{
  "hidden_size": 256,
  "num_key_value_heads": 4,
  "intermediate_size": 1024,
  "norm_eps": 1e-05,
  "init_std_down": 0.0236,
  "optimizer": "soap_variant",
  "weight_decay": 0.086,
  "lr_head": 0.00779,
  "warmup_steps": 200,
  "schedule": "wsd",
  "max_steps": 3879
}
Each number is 500 + 40 x the weight over its row's rms, rounded and kept within 0 to 999. Layers, rows and columns count from 0. Numbers have three digits each. The size before them is the row's rms in percent of the matrix's.

# up: layer 11 MLP up, 1024x256, rms 0.153, rows 993-1017, columns 128-255
# down: layer 11 MLP down (transposed), 1024x256, rms 0.153, rows 993-1016, columns 128-255
up993 098:509507515521533537483479478576515555511507514506569526543505463414498502527493455500592527575502564493531498513483524502433495551453480466493492475511453446425489510477510517547506544509498543488516483570554442506457406479517523454542538524527497515471428526487479559501470551468488520530500419505522502594454503492411566450513546482482454499480486438461545541507448522462509480531500
down993 099:507466457505524487462552461508520490479463520498462471499502457515493516445485480556543492473554500481509436443509478576492429507523507469502542523523525450516490526531486509444418534494424483565520567512493514517471572470509470526480501500542560482488479526420488564523464496480475509551561452584525453431477491509523564508471541392496459450455483460522486472482543492514501542444485
up994 101:523459505458444487466486482498476409543568492404509508497556475565517465508520611491501541516481493495518476478502504499454528569447499520487466564509598539498431523482474461464479494448483517508452505458489489508534470437508548481507503523470475465481601529503550508499495499565498499570543482545504571522510493514444411498425459512421512518526520429589536528436544535516456504510483
down994 104:477567497593470495513528434468424493504488549430479481458517504461532513492545483445480461596500486518441539530539487448422513504469553461483430422485469493425467473464455450502452459542516489584505450503428479537539509494473514545522513481485470516538472436584530472523477549474485544542453561496478471493495510579523519522514560570526448513428430442485509545531521546579512533536461
up995 090:450496516529541511450493442494481513436489458544497503431454450556436538477447465499497569528516480563523446502440511455466517509432543461482531458542514538546480617502498498535437451486526524498501493562500566511533498487463513513505462437496649468581546440550511522478498551486535571440508473502472508530552499525435467493506478503553501427507550462440591510549530448527459445505529
down995 104:492573517475520463518424593535525462498504442522426514556435471542511553483462458520577478437472478566510500500495603537495504556543469586517559516599531491506464458487474489562471510529510471465498490502506487501538500525458460564537408531465435515510472458513494560484570520496497488495540476443520522426502537467491580467515490461530527448491489467489446551540473516470446542567480
up996 103:496459489554472443397488509466529561474484473562496500471526485475458518583516512407494417444491546545529513495503457474429522497522522517520499497526541472502538494537535507523553485588511533490507517516501447517554524505549569460533431509458479498508488511472451473503544459427527498520500539510516507556514448495475483565534461455516561540497532489501561519410464494470457491494502
down996 105:517453474539485555477523500468578493499472449444516517514518516463460536577493472483452511490434529442428488555503489544508510579544531587531466384494515466462449517489450440556460538520535513531499516519428529496518527463525483469482443505456460476503467488499561492546451504445538520550526555518542419491521518472531503456485493427524434527549570540479470417501488533493516550492496
up997 087:504476499508453443495487491488515517527474437499390457526539467478510480481489505503530457454486544460593469587454562545441466539454585459453425531505505457499506535561470514563470553465507507527453477479534502489504443475493525527504502508475499489522506518495549458502521502471493431502522450559515554546518510462470538477546451507462448474550539453376532495505442465529464492498493
down997 091:483517515506526456500434446496479470454483460525528499525506541458422558493521533537502579520494509548504497510534505508507535521497499527513546480559490496477571420474448486511446505525616535492476506550534528450509557485474542562509561539504496489537522478527487495536477543574554510431475478556521474536515523501551535500485555504461505453551435533456500504489509527590428535457504
up998 096:453436465495459499535429509451485427492557513520533415524438529540532563499438496539584463549504508541507429443582516488490509472512501457452472479520536482522568402474472404537478528435550427451471487467450525532604526441463502524546486519490498495524467524499479498513468507508496554518562546545532425557494472497524469479497537439454557539468511486438535566543541488488508444498564
down998 094:451496450459493446418514479536503465497464547468472478530576548537500442447556511467434437493459441456508557548450489452499422446486475594490456447487471506550492501485507565490561513517501502507578491513475507540488495500516385479444486437503496517474537512569558506536477456443522460467473423520500560461566507479502548507571478485541530459528498554531500492519431480499495414541442
up999 096:506491589490524488498479489470490475456462469495493508474490539498474547475466590459527515560467487520579446567492511474470514524537543523502516478416507467472518538485528522518474504506502483484488493508488498580596504563526491564514565498489499474463452504496510589519558505571556488490601508557486467487503488533529472478518502519583526512452458542522474497573519476532413428491478
down999 100:551515464483536507462507439536440467499500453547536540470455521491475524501437454524547466485480485501421545432457453529519535479489520521527528549507537475546457502514474432498502477427424495450491560480553506476463497547498506481566579496580554520558459579439459467508403487478436562497479504487529523549513518493487536510543506501469460495457501570547482517450524545516580519457556
up1000 103:569547497448497486487468573508482482498495552597501514565514546522494517498503438464521512569464463550511448535509534457446456482507461548525506448464543457501414499465548510502523486503529437476451418458568514465514513507535456491547534546493491520471474511469544541464547465574533521455464466532490521462472467553532517487516486520505438492521473582463481557455476535550549477488529
down1000 097:498539551514559446585451525523497529479541472539501527492531506499495571479526511394451514458515470547506511496451490480548490600368535492569523511455473499510538523442468568501530478498511540516567453557431422466453406453439507518493456494542506435451509529485477519534447496453450556503484554458466468499470425491517545472519521482460476478480480479515500505496468548488533421491462
up1001 103:437517582518533574505559471493579569515540507481412424460522451523513536547466487518508529587505538484513560472466464518476424445542482439422466459518503557523549470486537470430509499496516506471500543456559537476492529586539455448498498467488553483438518477484530412506521494528487479517495429508523502525456454544591488524517505512409492516472441420493506583567533525474548461483420
down1001 108:485494470499505515542485499489539450599566490529471559502502509509474557473503459492431432561508462556515521476494494578477527583545473541561464569499569479494480448466479538544506536422538453514504470478532489428528473510545562441518473561516483525542475550455459579478425387453409476503445489489456481535543535488462451497520546481457485480502500524492443517514532537440496497454523
up1002 092:442480497483424472505475518524510477493554578496526478500431503479536474570420441552586519501523553484378450511452501527487532510590524413556549504559517466546447471444518496519531511500409574550447565508492514536517472499516481583486533513433449495520466526488501386536493460525543520486533502435511510530516569506515535501513554512510473508500456468586518514480497439510533443533492
down1002 108:441464518546502429478469509499478487513419441524501553537464488525450454537480500526617555505477541480563545509541547446510500463556522500479533493499487491469536475601511503410468509540517533465535518533473522524485519447499524578441491515485494502515556473494504453531537413488455476526526548522531439443502504527516540500487489464412398439581424521452570479493518475499465466477408
up1003 105:533513494494462516514500568461423485523559511422571501481481424520529510464467466542527545495570502503489544537399462533538491512558532551480540465482465469455561474529501567463497390528514497540406475463463525529474455474488508466456519536491507512511538433476556462488502513536474472451478433529523502545438437468438526487477542561490509523515513516518470515502524477451463597554503
down1003 109:538426435450541505547505432565519472494483451486495426513480553524526503494520542469531479515488504454490481473501441508442500527512481482483529497479560419579494458584472498562497558460483505493507570514540455483534524577487553508559494496452536552443508528546512475553427486518501549544435451485507500453443533475500523510498457524602464600476554449516490489485514565529511565505488
up1004 105:501483484516498544463415521505436552409473529473487502547558486543497511449570547533542533490520556542499554521597532493559499469418515497438493519571415467555452576541479503540488541472492446489573456501501496484489458463494556511504576485498538489478510544566450487507499514530564489487492458495486431464519470491552521490495559440518545495487496494553501493540573505494515494496529
down1004 098:356502515534507494466435506469486483498462524466507524528511619533516520544401536522442460490542476526538513538517465490379509521476539560520506468555512492520524507451526512470516490452508506512519450442486475511480557496504519533505474471498446527526459522471496529562536514548465484481543508494468522522503465560527543495489511559442507532549478442530509421538636487475457519512560
up1005 100:475506424446492483497527535457423515556511487476510470460589516496590494481482531505542488514531539543508531493571460528500551503471494532515509486534464532609452431480534514535492562518546449482524572568501512510550437441510500519516483420505473565485494461528530513528471469477510503507509567459502539561546504479515568568511436521473465509530484535475474458403510499515521510539468
down1005 100:521540553474552490580439479528470456523518496530482476501477519475499504464436540522519513512449556498420541545568470489529546557506531445520528507477482449498481431546537493551484430500494551523451487489460506485511453557449408456498551511449436545488487571494554516478525521439497544485490486503499458503468528489469501509516463519468481484482478545548453488500502472456455502422535
up1006 090:496489622504528449468479501516498457585499473546444449457478502452527559475480555456564510528575456504486520479572511479456522408523447531562481536525551521489475553495532568561505464533492444562487527458447496510518548498561490486499419490496485455483542492487473551514460561527462509466471524487545500504512473464556414486559468502576588462416461470478541433530498494457449461495570
down1006 090:456560472536531555515515520492453509522526468495499510476546440493523507480480509554501544478523521503451505555578449436463482495545490539537535501468492481449486491490439520427469486420435442477469530579554507516490503482577539440500463490553504499484531474440511537493483487537516443574502466497450523503467490534539504485586539466484575550484490485477517483551588519539481566482575
up1007 091:489526537485524497549503515471511478512469559515412401527442562555559432528436560458443464549524465589584536491488578487555542549518487483500525464509575503515499473428515468487441473452523452486528483437543462475576513508455473548427517451483507526524522483471422451554414589528551559513543503401435540529476512498489521533546488491495469463484517525515481488550575476505484502493513
down1007 099:478519533493463533486546413445454575463463473515479500504497518540490525419505511493544522489575485498519548451466437480461543509516496471520548537427556473470497467505493460443530576565504577497491470510530482576427526453516485504549462480456546427520560485548453466499552463497474465496526432490528466517547570518494503569472463488487504596481509498517536480473459569481526485453547
up1008 099:488501522528507486487483472498490557543543469535523444483492542548472504484412563501468503578480485471559470529468533486554584530510511576420460424516527514499574519501507482503491467502485570485487441490499553407489504530476527544503433510458459473462511491450574442522476542467421602457518465552595540483525467451489578469509539534549498525481523402582422566494539517492454496457555
down1008 099:536526551488543499508527534422499486451484532467492474528528492538435430567530536444504561460480534456470505429432492496446503462492405504522518518462462512501468491523426414536438462508541452476487538483468518528471519453496456506516452528502442522518506503460496497440518613503554516540499451552535475526439534497505525495548501485500468505500486481500493444512441579508498503495504
up1009 110:491551490441575482514469459542493450450516476540473504511515477481459531464470439502540426549471446506553508443571513457514472425527495489469547462499492481548455483454521526580441466458443520551510470548576439544457595543591526459460446491509542495592508457504425481471496502449551515474460432492492478487543478498514424506526526394561506475475483497527491517537508462534532540552579
down1009 096:478469489486476528473501463478498516557533449452427467482410494468419517502541479519430509503496514509479548524478427516521571539572494548499492496477436414469508461567491535505510478420517528502499441557538529475522462535536482404513547486530389495464540500471591506524512470533475476498474545449518501477472547505548496461575417537513455497459579432600527519571510523469508520450486
up1010 097:437399488427499434520486533478513456497530525573575487499521466491455434474451472473504452600486507427516484494554482528540592482511457466573532466449537499496483460515461498469515424497522529485564558531451452533481444492513546471468480559515481447500531505445555465475490544478550520513532521483455528502563515528599518492521548531504476443496492533388552463515509517458500509470528
down1010 107:452472502577436481525481531493552457400477535549501551489518548521479479479485529526494500512481452476505475472556526514489582495605467464452470477466521515441529481489470463532518489453538511431498464490430559494498529441562508431538505478486427522528464480558429470511461501572436499439495498550518466457508451484527556429546476565574551490462474484499542468405492489547490526434456
up1011 101:538502498491515548571511451525502407471491502537427494509478519510537575490560484544421494495473489472517495545483490562523487507512510526547472511519500547435487505525506525509417482435462532520551506444529429490485461507527504450461589515435492422467439554476473535542513530505437533529532440456493504451519548502453503441465501522532525484574580479459500536548481450510508488462477
down1011 104:554446469473403466528539495431519507506480485518529460537462477583529506534449477510494477583462549493453489475501509539520475491445474539442483450493473457477604521521439483504481508448483407456469537509487561464490454493505474462527449534502514562476502426462506475503487494552483514445510518557456523528456499502506505524465506567488447517496545489561505512531451468517492531472444
up1012 108:492516454526479478469544470543501495587500488490510501498524539499528492495570534459434530495416540479541536461555509495528510480506482527536470451559553431519476560482591508480474578482500497462516408492489534480458557492530478501470446453555521519458518494543521489443437473526575507519493559414559428501436528559471492501545517541451428498492492443476489494472419463562469474521461
down1012 099:466471480489496498535459610460458436459564575521535519473512520468533508468512559510544513528513473499474454563480503516510486552517565485550485528400491583528515438511450490600504499520465534596494461426511461464585445484522557479523497518508476570519462525547519586443504466499476470549478412544488530453481560424487501418511496511565513458541519556531501443501492469495517561475557
up1013 101:561484541545511398467562483469482517517472652502471426524551436486517445511498436514515493513527493504479512559528476560544493467482431501472460519501510522500504511558462503524553555480477526526455529500488553553486501471499433456467549468462480513505509533550538455445495518473476535573611517430469451548495467484507458575507510570511533432527501497484456529440547498496530527442553
down1013 100:534489513508524559502527603490532498492552502483522463449507492464566522536511506525480483493573535387490532439534550590423502484461477563494514518477503468534514449486525525494545545524510482446478569456502441465462487477524463520467493511490436515521505530505617479488448474499563513503498488454416491430444427466453466495574502417500470512573478555531488489507492481526500533555575
up1014 102:552512566490495525470486527497461460576489551505547505544494502496412436532473506509496523525534490458429532538517531546483546509490494507490514533516451446543489528501592483489486477499560485481497472529536500514511478480554558459469525559519425463462501490513450492489510507471483466517473449490570541481454494559542523429458544510479441457518468429467530369419459557428516429518498
down1014 103:447486507542472467489445430527478487403487536461504528519587506495489452553524543505481501513495548512487437527536514620457464488479421520457551534538517453518564452444538562505516501522422590486531558571468463540514410554500441486500464534467520478490445511503521536550495518502474549458502497476502490487529561429499509451564531510497588514529547493487505483532502521506506462470478
up1015 100:488538457500473503522567487481477523449453444482571535504482594452490490524476503492464525508483547510578528529499474568478512420468541457496532502497511534518521484532469483483456534539555537451554493439419502506526468529462411586543538498575549486483560505445488483468543513493506501408508478541481531414460462500483555537493486550485451522453490476473570443493447489494551546588545
down1015 103:588496504391525504470534528492493476458520527502512481479489454496487512503492573493550447492540455464417545470449516431461551524466548466504445574466449517479500489526551564464486517530515507511512476539559475572537408556541466454454610466541455498428489473479519565568516459576515520486482492529574482485471524457449520553500502474515559467496579486504513499465543509502498531486512
up1016 104:501441538480467490543471531509504513512499429461520482459524504508444542537590509528375459494501513476586471512510440543505507519530501468479492506399447474514468493559472561476472532512535456540500453481484520525512442503481507497496479523506497457452461467521521500461492579532573524488451479482568550491432441531487511536491499468530494548459565420487576514503502459469512476475496
down1016 110:594590530507493483525542541437557479512521491557517504513476546500473510550462460499469503524426446523472471536507562500476513528476475559521483509516509465511547452501466501528464526530456442486537575508492462443465493509518463489439558413520479489568462584484462503439513504462441525533499534501487484508591524489426486468455569447539524462461455467553450553446561444427474560522519
up1017 101:486461469524522509468509498488541499449497477498547460561484464515456518394517495481514514475497468448467445520478455572467515507534532478397536484469556505427567487518485491480421521506486465513460498511480486514513523472533470431449473553584479557519531485474497499439510514460551534424565572493547522521504567452514590450541516552510419462424529554468500462474426412502537477503482